From a checkpoint of a small transformer trained on Wikipedia: MLP 384 ReLU, tied embeddings.
Each number is 128 + 24 x the weight over its row's rms, rounded and kept within 0 to 255. Layers, rows and columns count from 0. Numbers have three digits each. The size before them is the row's rms in percent of the matrix's.

# down: layer 15 MLP down (transposed), 384x96, rms 0.503, rows 162-290, columns 48-95
# up: layer 15 MLP up, 384x96, rms 0.478, rows 163-290, columns 48-95
down162 084:138149174107113156135108146119127167134118119128133125113141174157098082092122129111127147089111100116136125155144118125101102151073128113098106
up163 113:078130129173114139083196133110137117112154144148136097139116112136146111101140138129092135129148134104171088091156154117129108136106107149143163
down163 117:110100149126083154143107112153094100135066080123143165134115094127107116101084126131098136114151169170162094114154149144099110142160134145152123
up164 091:185125102126120128096135134143113135120109138102104159083116124119164164156109122097122095119108133163149100121137150136120135145083142126116072
down164 091:125150106158125139157143121115135129143134146089119131104122094160121150140159101125154139155127160048121135110124142115137113166172079131119118
up165 104:081097112131122176201139175107132134111113139109109098114127102118145111114136142117153126136099107107113154130130173119104122161129143105104111
down165 089:140138149126110161116115119150163115153070117153099162139102122133139100145144094124106137148086136156110091130106116155146124092157113150139167
up166 094:143128134117107124146170153109161141166101140125120144133143151146144130172140092141143128188141120130079102127121153122153114099110139148097131
down166 097:100142112138084128143114122116117164159127136105130108092156142136109118174132094172114124170142129170109121151104116128144131157150136145156109
up167 102:121159141107111127141157137145165128102125082121134164106138139113137155133162129183101131152123127101145153104123105132102138072152124134151104
down167 095:152136110092126171153118140111113128154129130130110148133132134137107109131128140106130138130110165153131161132110146080158154113108178120168126
up168 094:104152147145114090136152127175139143120151097099156138142138120155119167133159148130127133178144120111135092142226127134085139145134149135166162
down168 092:155167092098117116107086155142128130075140104108132154127107137147188118111083170114142148122142134156105147113129101128112098106123162139137157
up169 093:160131119168129159125132144123117143106091104178142109124104126151102126133125164186152152118145125089142146136134119087135077107157142141119094
down169 099:131102164112116098101133130125128162131140126138141142146112095129124121116135115110141095134099169129118116183140140132123121138155176132140155
up170 094:125145124074189131127102119113163121159102158118157112140158126175125146117090092107106133155163104139136104134107104142169084176138129112106149
down170 095:097146154142187140106149146133153120107123116107121111118120130112114155161142181171123120140095084100135099122145153101144087107125116110131123
up171 101:101126106146116094168147128128137093089145124182122146139130094147129130163182129124140145129139118159157113124087161137106133100074093088115136
down171 114:134108131152122145145110146113120156132149141135151121118176106159055179141109154132105090088101161126135141149147177155115105133099129126110154
up172 093:131133135159098152107114127158108116103114088147135142125105123130139127150134148082155148108133131130154141082148087183128103124088088128114105
down172 100:134089128152125139126107100144133105099141128155160182149121163140143142149112156114114119122157131110148151109164180142137146126095095158150133
up173 093:149060170089140121116132123109106157132108096125113127129173138110167132121112111135140114157154181141124131124130111107131119119094156122154085
down173 106:139094144138135121100116138122091085104117107149099134143138166144122131107111125140049109152179079106144147133165124129180104155133144145120146
up174 095:166105170113103143148155141113145112106125112099130138180129141112133141123124134091181102132120117139119141089134115184128132135129138183136140
down174 080:129141131141158132105087091106102154128109140133131088082177124184128156088154128095161144091116127097133132166119145114134121116100174117138134
up175 095:093121144140158103129123096095125123155120141114142104127130116112147116140139133120129111165103210105127134136122161174072156186132126119078110
down175 091:179123068163110135152151130135119139133113145118122130123165105139151108155075116146136179122034144117150086134149145112102102117146145138126139
up176 086:159109158137129157147125133087110114102098142129106106098089141178111123106132125157180125123149120128118109141122161119156122117141118191115149
down176 086:147092124144174111164149128102121120141126100133152160154133126126134130121136122098120154136112176119115165102154105124123146106121138112124175
up177 102:139164127121125129104066115128142145160115146102102129091119142176109149154129154152141108131156146157142119125093128110129159132179106191120116
down177 098:151146187123120149097120132164095128144097150155135132135126127113127168115142106172158136114160158087159127117112139069124111143178143153179147
up178 084:110116112150105073128135114181140116141121127125145142113117091107127169126077175146128152164111165126095124094148118121092119127104130118108151
down178 080:136139147145138121107110097133134139134078083125144119143131120105139093086135126121113095119153188107103148141123166128134176140087119121134144
up179 103:113141112123133119121119083121153153159108129126130124129166132136108140136081150128161122136103170151099074122089123127120118152103113161161137
down179 095:112115094134154054116160091103127131085172129120117083093139116134149100123111109111163140089132146126107126088113117140107141110114114139095140
up180 099:143148126150143144127103129131137174093102144141127115148138147091106133138146134165088122098085091087127148148119144129136119141167094134155134
down180 093:083108149125171087117118118084134128135140125134120155085120132128147132123128131141118165180162137127103120135150159125141170143066153140135095
up181 100:110163134126124112108113123108120123149097172116130155123141134165152079115098154104128123131111109107141108084110105102140069120150149112131117
down181 089:105115096119107111130114162118143059124125144155120171125116147158125089134108140129163140116117105099086145151161059159121116137115134071160129
up182 101:155090144119151102126142140090101157098114142140088146183121116128133127103124144142139095163140117126109120165135145084106161126129118103146134
down182 085:165118092145140076111121108155147144145110137141145172133133169193149102136157118179102109106109118180122139118110162134123094104184137146124146
up183 113:141118098144135148122134144156121105128075114124080144122128162114100143095178158128125092161108106104114131125134187137160155110110148134147107
down183 091:129136144097163142121144157103173117110135097129095129141131154162124167115137087112137117117140109116106126130128142121128158120126105077132114
up184 097:144127142132145111171210087138165117130114133105133150127154173153126163116105144128110119145156156115145096163123153134167136139151113140136111
down184 101:159171107104130098126142159124124118109128100142082120144081153141132135178133128138114106132116147117140140115072109097134148129145162134083137
up185 097:143132146147099104149083119140154078119106139109130132131116155134113135123154119151137090153099155163135118145114140131148179110145150143162081
down185 090:139084160176132135092079128139159126157104126149129156148153112113113145148086157135132156123129140105133136141160126105064128093099166113149158
up186 093:126145149116107148122138169152069113129119113144126117140153153127131124106099141084124142148073145103096163123159153175116181149144129138125169
down186 099:154104093143111147109142125148157147136138086129114143158120152136108136063107111146066153137161166146152147144132112101127110085126151137138135
up187 109:140076096134125141168137112128126092100114084120161140110136149128109090093165147124108121127107129118116120145108166146144122127160135154158115
down187 090:127151175123152125116183139150152156119146163134126129132156127060143145132118112146164130139112128160084113142139120105126127111132070129092149
up188 094:111156131122146101142162165156153158171133124144086136132116119096117111162134130140111135165128088062081149128124154114140139144164090095167121
down188 096:130103098160114116134119122093130164125103120152155154172096093122068180123128129106134105105128109145153153166106156099151140090126143116130127
up189 095:121176134141128087097108110139177130124148121098153121139087168147140156128141090111124143144138106105123086139096147108124138122133121156113112
down189 089:107151097154138121122140107131141098096140146089110137130115098051098128141110134157107123108104126092133132165127118175126135175128097109117109
up190 097:072124107111112119149122134101130124106123153141083061114095168130120101114141136132079127182115085139114109149120109121140090114118135153108107
down190 107:182128145098135136120119183130111153117156116124135121130106124122136125114127130128092106190134120148166087144122125160130132144121105143174133
up191 086:176102136140089111140104152130105115093154142103153128129072151100136142149197117101142116133182097111128159109149118067115122083111120120120121
down191 096:105158152149114134121091085157152071104099095075086131145086137136127167126105123109120125138114131130101081137138111109122119139105148120113156
up192 100:107138133137071128164131124141146154133160132105067125095115116120119151115127121135135080139152127115115128134143147151113138139165130118090112
down192 110:140108112125105106102165123134130129113151180130103124114131110120154161126140144126050106116111105138120126121125140106145105135139172094106105
up193 096:135121093146100121113079124130100180142144148104115095135130142125157158147132115148138125131085088145124119199130085113148113094122119142109103
down193 113:094153143092155137141114123124072148129128073143137189151115114108114119158123125111130106109117185157159130142130073139135114137112149116099144
up194 090:119144087144147088098110147105162133112100099109083067134129157120126140137169097123140106091125170144121181141158139111142144130122142143128141
down194 091:131127113135140128124130132104152101124089144096138160061123108114194117122121126138130130144141149125133155120101116166176145132097123123161141
up195 091:196118124134084193144138104137124171103131085154148142140146149115089144146115125142134139167146122117078103101126112128083146127155146144118116
down195 095:122141119143138108090120110110114143116198115123126111129121107104149163111171148123105178163129125163105133127077087144141122139122126138112159
up196 102:107137122146139138119131113136105160136086167091161163146143163140130126094093109147138138189100109158134105135095153178121137166125117115133168
down196 092:115110120079130152132133134108154124123145127130131111122096121136110114156098122096148151146133140150092106138123131145115107129128177153068063
up197 099:125157103113088111142169108123161114119174114145153146122133186095120141102109132134146062153125154117113149110142078146121177132104148113169124
down197 097:104159118114150133129101136111118146130174082123183123130112149096067123121130091124156163149129136136163137141140150158135142151142143155123119
up198 100:158154125191091106115123117147144088104117133146162114102136144119105160122114140122136063139127125147117118116096130114112138109152186114134147
down198 086:104108104165148147087107165079141084156146093120128094129151136173127115126129132114141120104150133147191132136127136098105152171125105112081082
up199 115:109142125144148091132101100124128134089146143189179114116150105159107141149125129169147144092139145114100175099138103126110075110110138110136173
down199 127:107155110155133143083132119119152113142152138135120109132123107126089122123122129102181138160120139143145118121158115107128107117140150090181151
up200 105:121147180122145127130148122124116113124075104112143108134108125076165142089153114155112110136129118131126138161140128139091155119113166124119157
down200 104:179123136095087145114109154133108121102100117155121089123153149069152153101134102175115134133162105167129078061142109101145159130106140153146112
up201 107:164095144146129112146139154172123144121122138131147121178117149152170098133111126150099108136122160150134143131136093129131147128165150142091114
down201 089:168065146113141088149077124139075132137164121109078136173104125106133108097121074148134137148124104127143096129130149118155124107159135134091158
up202 082:099170136129138098143099081159125132138111152156113112098111153129148125145127138121141151139103141149183111129149169118180132126115113175123134
down202 075:105111145155100132124138135102143114123117104126127122124136156133145140096117183121158099140133088123090118135113085150087159094129106112153118
up203 099:156122081101131152101159117092144139156074120111150122156154125160124164106140129140153101149115101083126111093154139159166110117138124115132129
down203 101:123119106091111143136139080096137091079124148118126132131156150183115171151140156109107129181147145104112129124131093128108144131151118151130181
up204 094:092150150148126151083125170167149133149100139115092110169145148097123113103127131138139185134123158121091183125142111102117120068174116134126126
down204 093:127156144083134144134127086131094144138131103150176095117142074159074137149155116127117143137169137129149098142138134164147150136099115140116110
up205 091:111135145136125147131106100110127112095169126098113138116128114110132102172106145123142127108118144121131136117166147125187127169113091107156142
down205 089:139111141104120157097121137170120145124082120117140144108089158147151134105149143096100080144089124115151124105163141113178157120159114139119131
up206 109:146137138112088082137117117135115121160139130150138146118163149139121109082152133093161151174107156114119147102105104106106108132130088112157118
down206 101:151151101126107155098141144139094175115116113121138141119126124138108166124116087121136157091097151118092122167064133126110134107170152153154153
up207 099:112169128147076117138168165170107105125083158158130165126140141111131167112139107141121116107118137121116121085137128130138149079151117138114085
down207 097:124109127130152147123148112118123138147108130127101129127146123168130190101149118122134149153155103102129120154144131151110194158145128155131161
up208 112:143121140118123129156126145205121115141158134082174121165134128142132115111139126151126110138146132163103100169115110150165129104101151090132156
down208 130:140135168098137130149171160150131137078149130121166128147127107130123122097151123170121123139139074125106112122158149118093126154084114111090160
up209 096:103141147140129102142167112148189126161106163150165133155133114148175130094123124115116115144163133130062079135115133145102114083090104114131158
down209 101:106106169102129143084133091179111107104092106089123163151135131120147104110138093165141108142102125118122174131099148100139130120172153127140131
up210 089:161122151153163107088129088156099141136154119149113122177133098115137163142135132119128081118121152102136149127114084128147103157154114100151115
down210 092:134130118139111137137149119155155110095152166152112133161119094122085093128050125131133150092117123115126134114142178114093118103157080106142159
up211 102:113160148124114098126164102179156134172111126108069112182111158115094106093122121108177110132153147138125141131081102169128098117125138162134141
down211 104:115132125139122088165134117151131064115163159115136108124115148153144135115117146125112175164120097197121151106139132133128131149138111173128104
up212 097:117117104165123117124133175162117110103112088108165110115125157133113102131140127093125132086124145146123104171067146085126132117103124122117114
down212 098:122080128115078118118141106132152108132121146125136086156140147136116156111106153112105126146125133144129121123134132117104170151098066145097159
up213 099:126141157118133135171098143161121088140121141089148116153140075165172159129127116144100106109103116106127139172118130111144123157143117120106137
down213 100:158120163122113161155112087121092183183163139078115163156122110106133104119134160146147106130118132163179129160140118107146097131192164138124128
up214 092:133162169137138134122114131109169123142130102144116172147098124142140085114175112155102107109162124136164103110139084104181162098169149153138120
down214 103:112093138117104118127112121133115132125116170133141105099122145118145122124173161139150147121165075133139126143117125146156137136164121117157122
up215 103:113120142131121100106140147166124151181174112136124137152142154075140144102160095136110072136114143109139139097164130081123113113098076117146121
down215 088:118091105124141116140134140141108136112122116131123152102137121128124131097161160095162156132096113094127176123079135160168108101193133132158119
up216 105:113140103128137161102099110117172130152110138143157101157122086125169108082156174143098121151135177094163084123144143107127127084111108126165175
down216 097:107127137131107146144129161155116120120078128179105135144089138138186151152135119139086104120135102115143140097155124158078153108131116109156137
up217 104:169145082168098153125135132100150101107111146142101159107133114154128131132148085113125146154160196111123128132128188138118113164191106142112114
down217 111:134156150154120101105159162111126125113148137091144125118157128139119102121121120154142118150136135138166090119043109188137113084140104178134131
up218 109:099131115171129147148140151144157118114118085123126106097113139138140083119142126165100086133104162146123133140146174080107096137139146144120111
down218 103:147137125135097150138116165125131157147120113126116134113125147111103095144122147064080097126108134128140087154127164110136117152139163151117159
up219 104:144107126179132121104143121123135134115100084182118186147109145110090133126114128141088135127146124146130140113114136142141170122141117137171121
down219 102:145113104118122105094140088127123155129165173141155114101120099124105127150125146140160147100116149110088115160152143100144129133126132144128116
up220 102:128084142102109133135126110138130137154160144123139078115100129139135091139111130137112128130108109162116128117161148165073096146157136064110164
down220 109:131115144079112142104133124111109104149119095136137112069120170086123120138116105157140120130103141116117147146159140154125115161109168109151180
up221 110:133105131135175092123076175139114110125104148140119144128096212163145146133124089153136098126119134117146112149127118123112144138132128136136144
down221 095:109131107131101158107168079144138161140105135090148107132140112090124089124118144111169120117097139136121131094117177123136110115151149095139113
up222 103:176169180124127116133081100119150144094129149130099107117152122150114127138116116100134089115094105116146108128130117126158142144116067116122135
down222 112:149157150131192146155153125156131155141116109125141136112136136112131115154098093106088121139098117101146096154117140108146106167090127136101131
up223 090:140156166141105137140111125139166148123159164125103108078159115116097155129172141155123141140141065125125127114136144126119136105135073193117105
down223 090:115152121135149137168100110180135095140090149133118130160091120121102146160129138138129101140131105120135177158099159119130144115124137067130138
up224 090:138111105144079097138098120149159142122116113120094130185147124152099113115107160142105149059164085128132150147123155093141108122094137139132108
down224 103:110131115084071159159106163152130145136115118155080104109173137133138123132118091158157128114107148117110085117146100134147161133107119132151121
up225 095:125129127122142150169144125112127160153074185115131104156163136129120142133109161117173096100140128125074089129147151157108120118095141149124117
down225 077:152135126118107155116139092116133119128103150133124133132124138110136107132166108106139128125173084138122116105138135142155118155127121113179127
up226 109:143141112177132144105123096118157135136125110159146156141119145119164132114134084121113102149167127126132116131145152122187128078124126116119086
down226 106:100152166100127105121120152094113134135116077158136128129139136107118148160122131107099135159143129100173104157119121130144160090157154102124126
up227 099:164100078116169146112141110140154115130138123124148105128121119174102127171151147139151105135129130179157112101121123131121098118118130170146146
down227 105:074127135107074115155144122140109101125146107112148094144167089071116100179117071174115146108129137107134129114118079126133177150105128141151169
up228 105:107129118112121108146161086125147109124126123097108104190140136127089096172123070129175159121107132132118132100129142146092142161108152110134146
down228 104:137154108112148135118132112143100114117095168147131122130109108124091146174110110141155136112157146125153151100111082130124108162068145108135166
up229 119:092136090152133146149136097123122129132142126098087143128068113140114100146142091105133114145134118133097123062149123120124091162125155158104150
down229 109:103136112148173161127126098130115127111144106105113116162081113150135143140169061143133146126131096127107126118120135103115121128100106119148125
up230 113:088139135100126106138096115142139142129129121180136117075153158126148152155148083122109108130141117081084138128160105125138127079122142164142135
down230 107:166105187091119149108144160120108127134100146128144110086145139118107107139107148121086127122121160133144108103147085110129099156106094147142103
up231 103:099127126127125150109135141137156087097137154161114091119064161150138103170129127084167149148119128114121142122151161098161104153168133140163127
down231 108:082134108156141104096140120132105151127185115125133089095157140139168138132084128134126137110127128096129140158170167138120094116096198136096142
up232 089:121130123147106139146148095141131137137119145103150113103121143113123127162174154142147101139082135153152130107161131161190136125142082116092152
down232 078:115101112132115154124116123139159115116136108133125141113118170131130116147114127170149120122159092131137101092115106133085130097077144134131130
up233 098:129102149157168138119100128122102143150134116181118103161102113103126114074143098123153139154120093151109118158104139154142113114129104110155157
down233 076:127147114115107118122121146144119126119096126145141086120070094125119101111129136125084110133134179116131145120143144106161092172150117118099160
up234 105:128130122107144092096119064132121193123125141099142149119151128133094161149116102152157111133127154106142134131147115127108112158126127200109146
down234 097:212130152135145121154126161147179144090111168147126128135102133141128154156111120131121112166119136149154106148124063142120149106162109124150140
up235 100:113171126174142118125124108093108120096173172191118147122138144105118121153128142128108128130129111154119106122118095153122118123145140142141124
down235 111:152103104116146151108125110103094118158102090050150121122113100159109153127098153114108115125132137109093136156148097114126118119108168151128145
up236 089:150077144136133140138143127158103140151101132197113131114092137152135159143116105102138104143109187090126112098159129139145117103173106059112134
down236 099:109125147153125136100106100128145089135136117110136113137128114178172122109114117135186164182154082151121111107114128160143170131121130170165124
up237 102:102074100075140170113079122132134070122160122129131108142136125123138092143124162124113096105121099111138057094138160142119123120158122129149090
down237 090:138156139154160155108129111147112101131124128167170135128149141189110166130131137160086138142136115121168150112114147145113100102109139130146092
up238 107:143135135143132105130138135111170108103192120172128112135126160134075126125103190080163153178155132133139130098075094140139116137139110122123119
down238 109:147147131174106164144103107128113167155113171067084164142163122105156149096138115155143128077115118133126129114123126101129116067141102130133143
up239 117:135110154172097130115106133132119132151136124134138129122101179113131119099092119155100099128103153123115135138159090138135162089156130163130155
down239 091:107143119128148163093118135108163097098164199167127113155119108120147137147155103123135144142079121119122138127136132156172110122108121157111145
up240 099:147084088162103134144163076110126140138129094116120154076120121166091174165136112154143144110102106158138137127093146126149118141124144099115151
down240 106:119117136166118158102113120137166121107123131153115111166135123158091140131137132134128151118117143104104133117093165159128118084095150141137093
up241 095:134103105140128118116136125120161106167163177089113134152142137139112154072147093118158118122118097152104090137158095143133141113122102129129153
down241 086:146135127110149149123129163138104163146133138134127092118144183145140124138090136121123143097116135114116146125163101150139133095119153130161159
up242 088:105143098131136100131127104117102117108119150142057138162164106196137131141145103147130108142165079151127114108133157120109148107125164146118146
down242 108:158129144135127123123127126138138168100090092124126143120141127123158144126168168111177095145133113193148112118088162104100143145115107102144128
up243 116:103082136146158145136147105102111134142098136089135120119151114148125131151156138176108181129111108120112168101119111109122114153145133201126176
down243 122:102121155145157102126123103111104120136089150100158115133138111122121154151134117102161134104162157097136151104144133107158072138145151114090149
up244 092:145148147119141111158113128096147120107111134123167134148136113131092143122150115127137166181149105079109118124127089121114109135103143140146126
down244 095:144172124101093102087148133135134140145166145146183081112123117168154094118140095109155114147118135059145097122099134088130135161133093135113116
up245 105:133112109182102123157142092163127137152114164131096180106096145127147132126139108149135159087133139174103073101090097145135112136110080107159099
down245 107:140187124120123116107127103119163131131130129149083122141178125151127080103112128112125118139142113161137074132104123157096150145142114112138118
up246 108:077168146126114083212078125138144120136143097185135139111136122089116111127105117155102122127117136137115130144125109127105147134161082107135123
down246 112:144152111127096166120101098130144122114078108185182141101109137129111116138110111144083136076125136105110129162126181122175139151139121118126138
up247 097:156120165113163131137122137112101111135106124119082098144117136120109205149143092100154103093147145145140123087126086089094151153159152118105099
down247 097:140140168120103103141108118117125112131142100151115129108115111100136096069106113127099115111128125144126109134153120096135132170141092103089156
up248 091:091145120185125157160127145160123139124084145182147101138093108124138073164134091131142131157111165134105151157126146150112108135109137087130115
down248 100:138145149117128140176141157108161151126159129152140097106112126134148100151144129124136121119124152141112139142098121122128095117123127127124097
up249 098:097118136132096128117071144117136125148107113149150134126145094195077167124114111119157117098141127083154143155118163166136087167130139139124097
down249 104:131110117111125088131121149120139151154119134102098152179081110100140140056096170136114129165122130173102146101104129172107145128124089122148154
up250 097:134120116109152108110142116118134151119127135154147132131191144070114161127122120131129148110120112144132137087082166147085151138080087151126102
down250 108:126102160098125126085124176087108137106151119135134159126116166106139120142112150080128108142124107082115112130121128131138136136087116130126108
up251 103:146099077129112193132116156187131135129096174142158131101119157160131121130122125116153094180168109132089119122129128144143134121124117117110120
down251 106:127139129131154108111131188143097134162133154137086102128112112147133136134130139143119103140081108114146126169144154126138118173173074120120151
up252 105:128119133121115161104099135123159145129135136077149134129110147104140135084116137130128088104087144122114135136143129122135175144122096155135126
down252 077:106119100137124133129111085122103096130138114151104124099090146152104172101102138143097133151120116182140113105120140121077120112163108143119117
up253 110:153151060177139109136113084146146129120131102156109129126084156142164131107124121093176105086126117160137083146118111141132085131165131096107119
down253 118:078156149154135109150093146111130142122143109112112113158124141138119093115108083155136118111124107103139150156159121120148078116118159073073121
up254 100:169155111141114088136158129136136096135136124104125100112091119059133134071150138120128132127184142111140083162117115130150142116066090108148102
down254 112:109038096146124124179133111115135118092129124140139090115129132089145100138128162121130147165102160151140122129101095174101099138099113131131122
up255 081:127164118179165138127177146115117108139125142172145098147125123148117136083124129149129125136124104134113093194110116108092134118138119087154144
down255 093:106092130089137126108154089117147144120180122126141082102161114136159091139101127122148103157118149147103181111121126101113126146059137131172137
up256 085:131131125100095133178118147160136143138079126109199124176149176100137125122135121097132146156129151208139144107143130148134140131119099153098097
down256 101:111098123106135112147096143137121114118124106108162160138127135171137158096159188105113127143141144134114127143136115103126111168121164070052137
up257 104:103091136177124150158117103113155107167109107159143100082117059124116100086111136089114162106138125151147130118140164110174136111148118120134113
down257 118:141117131130107124110129146117124151148147074137149106165123108116139158116101146090108126138114125128109115142117066122085160093147116152154134
up258 091:110128126116130163127094086080119120135105130155138106125144076159115122119137138146108136105113113145133166110151174124128165095116198135123115
down258 102:124140142175094111124116111173146102108154139157140115107106097133140103175149101146093170113129134161101115124091095093142151135111144138116179
up259 095:150129096110146086114105130164144084096097118156153081160116169125103118110158134138136152100160149113183136125155124095151080129147123151137124
down259 100:122125152124097133125121141109145140144146163112120101146150121122116095118126083151107110083084132115129161120145127124148092170130108113125130
up260 095:116127132135122116133128145129154124128163127130078130117121095129138098148112128158143136086184083143124146108099151076168161101086140164146120
down260 101:137122102121099154190149073111113130125148121144122123084085116138132118122144103088117196171095121129111134100122125163125107134110092100127148
up261 090:131127129210130124128128185162134134131124125147152119152139136158123088111121154148111089118172155148163135121146091133146160133091123140129069
down261 096:158137121115129128113133161135080131125133143145080118142132103112148145150147105142106108120096116153132090147152134146131145076105114172104141
up262 105:148139169126116121159170112119085132105124127110133116166130169168107066166144110104125126131141137146103136123105122120163148133080124108134133
down262 110:073142136117141126102132102121126103111098104131079122074109103081097122135154106138105143123126187099114130078140155085072096115154156121093101
up263 103:101151099115151109115139124145091199082116143126114096110138122115128120112114079092149138153136144134136129141113133162126164128076096097143110
down263 112:133168152130107112127110144109105088167152148144131139144122177123130130123128139064105119099115156148088141108157112131140109138180109095165206
up264 115:127119140164079123096121111136143119130127151111088141087158131130129152142127137121133154133120147107116110096077201134124143080130145141091171
down264 108:137121120116125161126143110133089120117111141149103146112153111142130128103131144104205112082160144121135122124101173102157149146098097141129152
up265 095:138155098157151133153119141111116170154133136135141128127132115115103142146089135129125100142125152079104109111133113170101157129110109131102131
down265 094:122121114115129101154156143093152107103119128177142150142167124118127187099065135123123135153167117154102155115115128123102140162107134112120171
up266 124:134122139162169120132170129128143112184125137144146112126121135158111123120164102147126105166106125191105113148142097119147082117139104164149152
down266 130:098125117130157104123149141168128123117157112136152110114120114143086141091112121158162137125127117157120122143134139147116075158114144173134128
up267 087:073165122164161107124113143120096124099150159125108151123127141144146135135123131099134119140108167118121117144115154116104195127149114171137133
down267 085:148132129096082130109104131137124181166149099114187121112104105154111133132146146109117112102109144099139135125160146124164121154166107125117130
up268 101:171123131131120128116118119130088092100112083170129107132118145099136183178135092130124150131116124108112091132130101102159134142158163113129189
down268 108:161122167102148134108125122142143119170110125138050123108150153107134168156119134125104122161173090119132088149152120149115150126112093164150118
up269 092:129106155158166140126132142154161114159080139097159113153179112146109151128136131088134130117104138106136159105125141114101145179143116154151162
down269 095:127090108167172148146128137124107177094108117136102131133159122112147112139125107104108116160123117143090123125104101141144153104159136074130129
up270 100:131119127110125119129101107137109146114171154156168123146107158135154111158154096114136110107147139134125082082113101142096099106085122122150101
down270 090:139088102121134164111071145143095107109130126142146131133124137163151143127126141093169114169105157128125169139155104110166102166127138113108127
up271 095:129153140139139118135152130111163142175090094095116155105126128138142174094148110082118090141110119134125151112105094159128127084136148090147138
down271 095:140172138081128068114137139171153108132131091120137138167132136094136158142075128132122120119083123123096145144146107106122152119179113145106130
up272 109:136193147169123131122176109169139101126093155099168091127090114128119128102150133118150129136138151123144100079170145133139165125163143114146147
down272 098:112121148141149206119110106105150152140158125146100128188167153117129109094119127112118139129167133151106127104137137135100139153081109147132118
up273 096:153148118153122105115121148121088088113133159139090153124142161134101146116148132118097139154119105107108084136128141127116097143094121125149162
down273 093:099122099127099109125129106164122131124135110081113130135084088120132107119096107136123142116138118142149152106121109147174112104150143107103113
up274 105:149116147158122083109188118086136125138118129101117138141122115120112110098110109099160108153192192095096111163123126139155101132140096136162123
down274 096:112080128135125113095115142123152112124156138119152145103090137171116106178137141140098112157094153126103177144117140117114175154157123133119148
up275 078:098133152143121095129137105134125148122104097099140115150158133108118127140142125144107155169151095162160134096110164157083153102166121137095152
down275 076:125119101119143115156124104137124111112118167161142117099096187144148132130124188066146106120127129097120133107132120124125138185129115115171127
up276 098:177187078122097129103133133114103107159110141101110120156120111128115136097142114147131161081088109141129113107131139103142128131085106133110138
down276 097:134126069141084129119151113107145131116136134139125170124170169126136107088078121080128141155111118147115095178116141109137142100176159131130116
up277 099:129135050144131106069141151102108120168149150138127125140160131124112133136142119111129103133112091145100119117182100119144113142127137132149112
down277 083:115096105136110125156139158105150072118142133113148119102135124127113127148139114117111136139181166141095135147146145135107158116138111169184126
up278 104:167159123117102105122102100115160100145143117149139170154161161118178133145118129109100085109146095141154151153167137119122117121116168137078152
down278 096:119158133124138141147117140076120119141082133093108111133133123116124101111165121107193135138077124118135129115122112095151112107176098057125072
up279 100:134116147159116109110090154134089183086126117102139129153153154146093152110128116122129095114135142118134131116122147117134101174140136128112115
down279 097:070119143098133132138161143156134080143091119150139130154108149146128161113161093145099100134142063100145115110121138089117135128160121118175154
up280 100:120131141127124125143129150099148157135143128125103119151107133153083112134138132148143105144167112120168146122167124189130150071146106096098124
down280 094:173109112123151121090141115156117144146090075171118138089107127080106091145164131123133081127134160123160126116132131109139145152169128107177154
up281 100:126119151136075122086111133105110150130087127133151106121148116136131121088136125093120102147089150133099114126135158095179133138141073117159125
down281 105:122137189134121116091121107136105172111152166108121138147117111160145157110161144163109088118115143192119165146152143108117135148102117133110173
up282 111:110151132195124101170145123125139099126176140155115128106096131142075129120124144069142146101151122156134102111118120134129155128171143138137114
down282 109:129106088115096161096123105125143120122128165134143145098144114153130147143140110078176158118116167165141127145139143122124153162132134117144129
up283 085:083172126123132160151133109129147127125169126127154110126121139116142131148091117114151149156123183123109145088094125165117190170122158104133121
down283 097:135117104126125126076124134104131121127099115097143149132085135165105124133140132118135123136131153106128114119130135073160106140111153152140126
up284 094:158116128128169104157130123101142109105143125068152113152191152133127124116106165108104110122106138124133152095157133121141157134134117110103148
down284 089:103127174137147129143141142172145130118104133154137151126101104138125126121095137120119136143142154126116120155130122142140154130158119116136128
up285 100:122131080095142118118115122138129153140101117097152138087128116123182156108093079108137154106122141161081156159073138129161121130125117099138136
down285 116:136108111141137101144130113113125118137127115106099127118140112172132112073115123085130172127116105105102109117143120097136120139137145115110093
up286 094:104169112105108131163072106133125167147130116084129143115162106122120169126106086135176140147145129150095107149161115136126166109143145163152141
down286 103:124109125120094135113134141132136174112157125147122141140125109145141121115122186140089143149164119108109182143126122136115084147139119134145081
up287 101:114132146161117137137152135100133110160105116128155137077122123141144098119144124127109145132117158112188137105124124141141098115079122142152177
down287 100:121127115151128114098140097169150148127141169112124154123157122121138153084147118170088118141133119147119112113110132122116052098116133112094192
up288 095:130096107141119132124162114126176121092131126100141148081146100080109172145162124142142133119136142111091119138115120128146138131142122115172154
down288 113:144117144128124170116124137122117087118135140080144117141114113075111087116129129142139135106175169164132128135144158098157155159113087169128127
up289 108:124092065187111100138137152172165138178113148159142141130117135118137117113142110112133113121114125109148120132137129160137140108117127073121119
down289 086:185128174135119125131128182100142111125139104145107154183144148116156114135148122139120111124137123082115137112171115128116097139104133109151136
up290 107:144130153122081150119115138130156118156106155146156086133145087127123111162143119174124152078103123108134142117125134125110137128100166135144109
down290 112:109155079126094143153129094159150109170104156126117121151128118148129112163134136150107081119142145162143144122170127161111111134098128133083085